Part of a small language model's weights: 611M tokens.
Each number is 50 + 15 x the weight over its row's rms, rounded and kept within 0 to 99. Layers, rows and columns count from 0. The size before them is the row's rms in percent of the matrix's.

# o: layer 11 attention output (transposed), 256x224, rms 0.785, rows 43-46,106-110,170-174,234-238, columns 168-223
# v: layer 11 attention value, 64x224, rms 0.304, rows 43-47, columns 168-223
o106 097:27 51 28 41 69 58 38 55 37 55 34 51 58 78 37 55 37 75 78 56 38 42 53 66 91 54 61 50 66 49 78 50 31 39 38 53 48 60 30 54 48 55 63 54 68 62 15 33 32 27 45 62 31 65 61 63
o170 109:38 82 59 31 66 38 75 44 47 67 48 49 38 37 35 54 53 38 49 41 57 51 32 28 46 54 48 49 50 58 66 53 35 51 34 53 55 43 20 63 68 39 56 82 41 53 72 52 42 54 64 53 70 50 50 41
o234 097:70 37 61 89 46 52 53 78 49 69 31 52 33 34 46 63 42 42 61 56 88 79 48 53 34 44 38 54 57 45 40 65 62 46 37 28 43 49 42 43 55 99 51 16 59 41 59 45 44 47 38 37 52 53 60 55
v43 101:62 32 84 50 43 69 53 59 19 27 53 37 36 18 68 83 65 28 76 43 48 41 67 48 50 43 54 42 37 63 73 44 49 63 61 62 66 68 43 48 45 53 33 51 43 52 65 88 50 49 33 56 41 57 55 84
o43 091:55 50 19 51 42 39 66 22 73 59 46 45 59 60 47 66 44 69 33 46 49 66 52 80 47 66 42 31 53 57 33 55 40 70 34 41 36 57 40 50 44 72 38 24 27 31 40 59 53 68 48 28 60 50 38 49
o107 107:50 32 79 44 76 69 52 53 53 41 36 23 48 57 46 71 36 22 55 55 53 40 48 37 48 65 19 43 22 49 71 75 78 56 51 32 39 37 72 46 43 54 37 52 42 47 70 46 76 49 48 55 44 27 55 55
o171 094:19 39 39 62 45 34 45 46 51 66 49 74 95 42 72 31 73 44 45 46 36 68 68 35 35 84 65 36 46 34 56 50 32 52 62 70 77 38 40 58 63 52 64 64 72 48 30 44 74 61 47 55 57 57 38 39
o235 108:53 51 51 50 45 61 49 68 51 55 54 84 38 31 20 59 48 52 65 75 57 41 37 59 61 56 62 47 61 56 59 62 48 41 51 43 28 70 22 66 49 53 80 39 61 63 39 53 14 59 35 41 38 73 60 46
v44 106:58 50 05 68 47 46 61 63 41 71 75 41 40 44 20 49 59 62 47 54 45 53 47 61 52 46 33 47 49 58 64 50 45 40 68 55 59 33 67 56 37 59 66 44 62 40 53 50 47 35 44 48 28 39 60 52
o44 098:50 27 43 74 39 35 38 37 41 26 41 71 37 54 45 73 90 31 50 37 38 36 53 67 54 61 52 60 43 62 53 60 57 58 62 54 55 62 39 44 33 24 42 62 66 36 81 40 80 50 47 50 29 56 57 32
o108 102:48 36 39 55 61 84 58 51 36 68 74 61 36 43 49 54 76 36 46 67 53 69 55 57 72 45 81 37 68 38 24 41 42 47 43 57 51 42 65 66 64 45 83 24 82 61 46 60 41 49 50 55 57 63 53 71
o172 102:29 53 35 45 50 45 40 39 51 43 41 31 30 85 55 56 34 37 52 61 49 42 52 54 56 30 58 39 49 51 39 47 63 52 63 35 31 18 44 66 43 12 54 48 24 42 41 44 53 32 29 51 62 69 29 75
o236 109:48 56 52 72 39 21 36 62 48 40 57 74 54 23 45 34 32 52 39 79 56 49 47 47 50 60 56 14 59 61 68 55 39 65 43 43 33 77 36 29 63 39 73 55 32 63 47 43 68 14 50 75 45 48 43 65
v45 105:48 71 45 70 48 24 44 52 59 59 53 73 35 35 61 16 50 35 32 23 34 84 33 70 38 51 38 46 56 60 45 46 53 72 70 58 63 59 67 50 43 39 52 58 64 60 52 73 51 54 56 26 53 26 80 48
o45 094:45 28 43 63 35 59 34 38 68 50 83 20 26 77 74 79 51 23 50 66 53 31 40 41 52 48 41 73 37 62 60 39 52 28 57 39 52 46 49 44 41 27 34 37 57 35 68 48 79 32 34 80 52 32 68 36
o109 107:62 78 52 49 44 49 33 39 49 68 73 50 55 44 26 51 48 51 61 54 52 61 46 55 54 65 32 68 50 58 66 62 77 82 44 43 60 57 56 56 57 77 58 47 77 42 54 57 23 83 66 34 37 46 85 41
o173 102:44 28 26 61 55 41 25 50 42 22 49 44 74 43 52 32 61 34 63 39 40 37 48 58 37 54 53 34 22 34 93 53 34 27 41 46 31 52 48 43 41 11 19 64 52 68 65 39 54 58 41 59 47 58 45 49
o237 101:49 41 62 42 48 47 47 37 50 59 47 62 48 34 43 30 58 59 45 62 61 16 72 50 48 53 67 29 32 76 49 50 46 40 46 40 37 72 53 32 68 33 89 35 26 63 57 64 59 31 50 36 48 49 56 36
v46 098:43 35 34 45 37 49 52 72 54 48 54 24 58 39 62 44 52 34 72 62 56 53 36 22 41 77 35 66 30 32 50 74 52 51 74 29 75 60 21 61 56 37 57 52 61 32 32 55 53 40 42 60 52 56 53 54
o46 096:66 52 59 53 60 40 32 28 28 59 84 47 70 34 32 60 48 41 27 62 43 31 39 34 42 48 59 58 69 63 74 57 46 44 66 51 24 61 44 51 52 24 66 63 50 45 29 57 45 40 63 25 59 49 48 53
o110 102:78 59 38 41 58 39 57 47 81 68 26 74 44 53 63 67 34 36 42 81 38 54 52 52 51 59 39 62 32 28 19 45 79 43 37 33 43 41 45 58 47 14 70 44 31 41 55 52 46 54 51 47 67 49 41 61
o174 099:35 51 18 47 62 25 62 66 71 48 24 66 62 55 33 32 67 72 61 59 13 41 47 42 62 55 28 44 39 31 52 65 49 78 42 40 53 38 40 55 58 68 48 51 15 69 61 49 22 51 44 57 47 35 57 24
o238 090:44 20 22 35 44 98 61 76 53 58 48 47 09 33 68 38 49 33 54 21 81 63 28 47 53 40 84 57 48 53 62 29 43 38 57 76 84 26 68 36 62 31 40 42 90 14 52 56 40 47 54 43 54 75 70 49
v47 097:65 73 33 63 47 38 26 48 56 51 36 62 29 33 57 66 23 36 51 18 49 50 42 70 57 71 63 43 66 70 56 39 56 80 38 61 74 63 25 64 47 56 55 42 48 41 73 34 39 31 56 48 51 63 26 44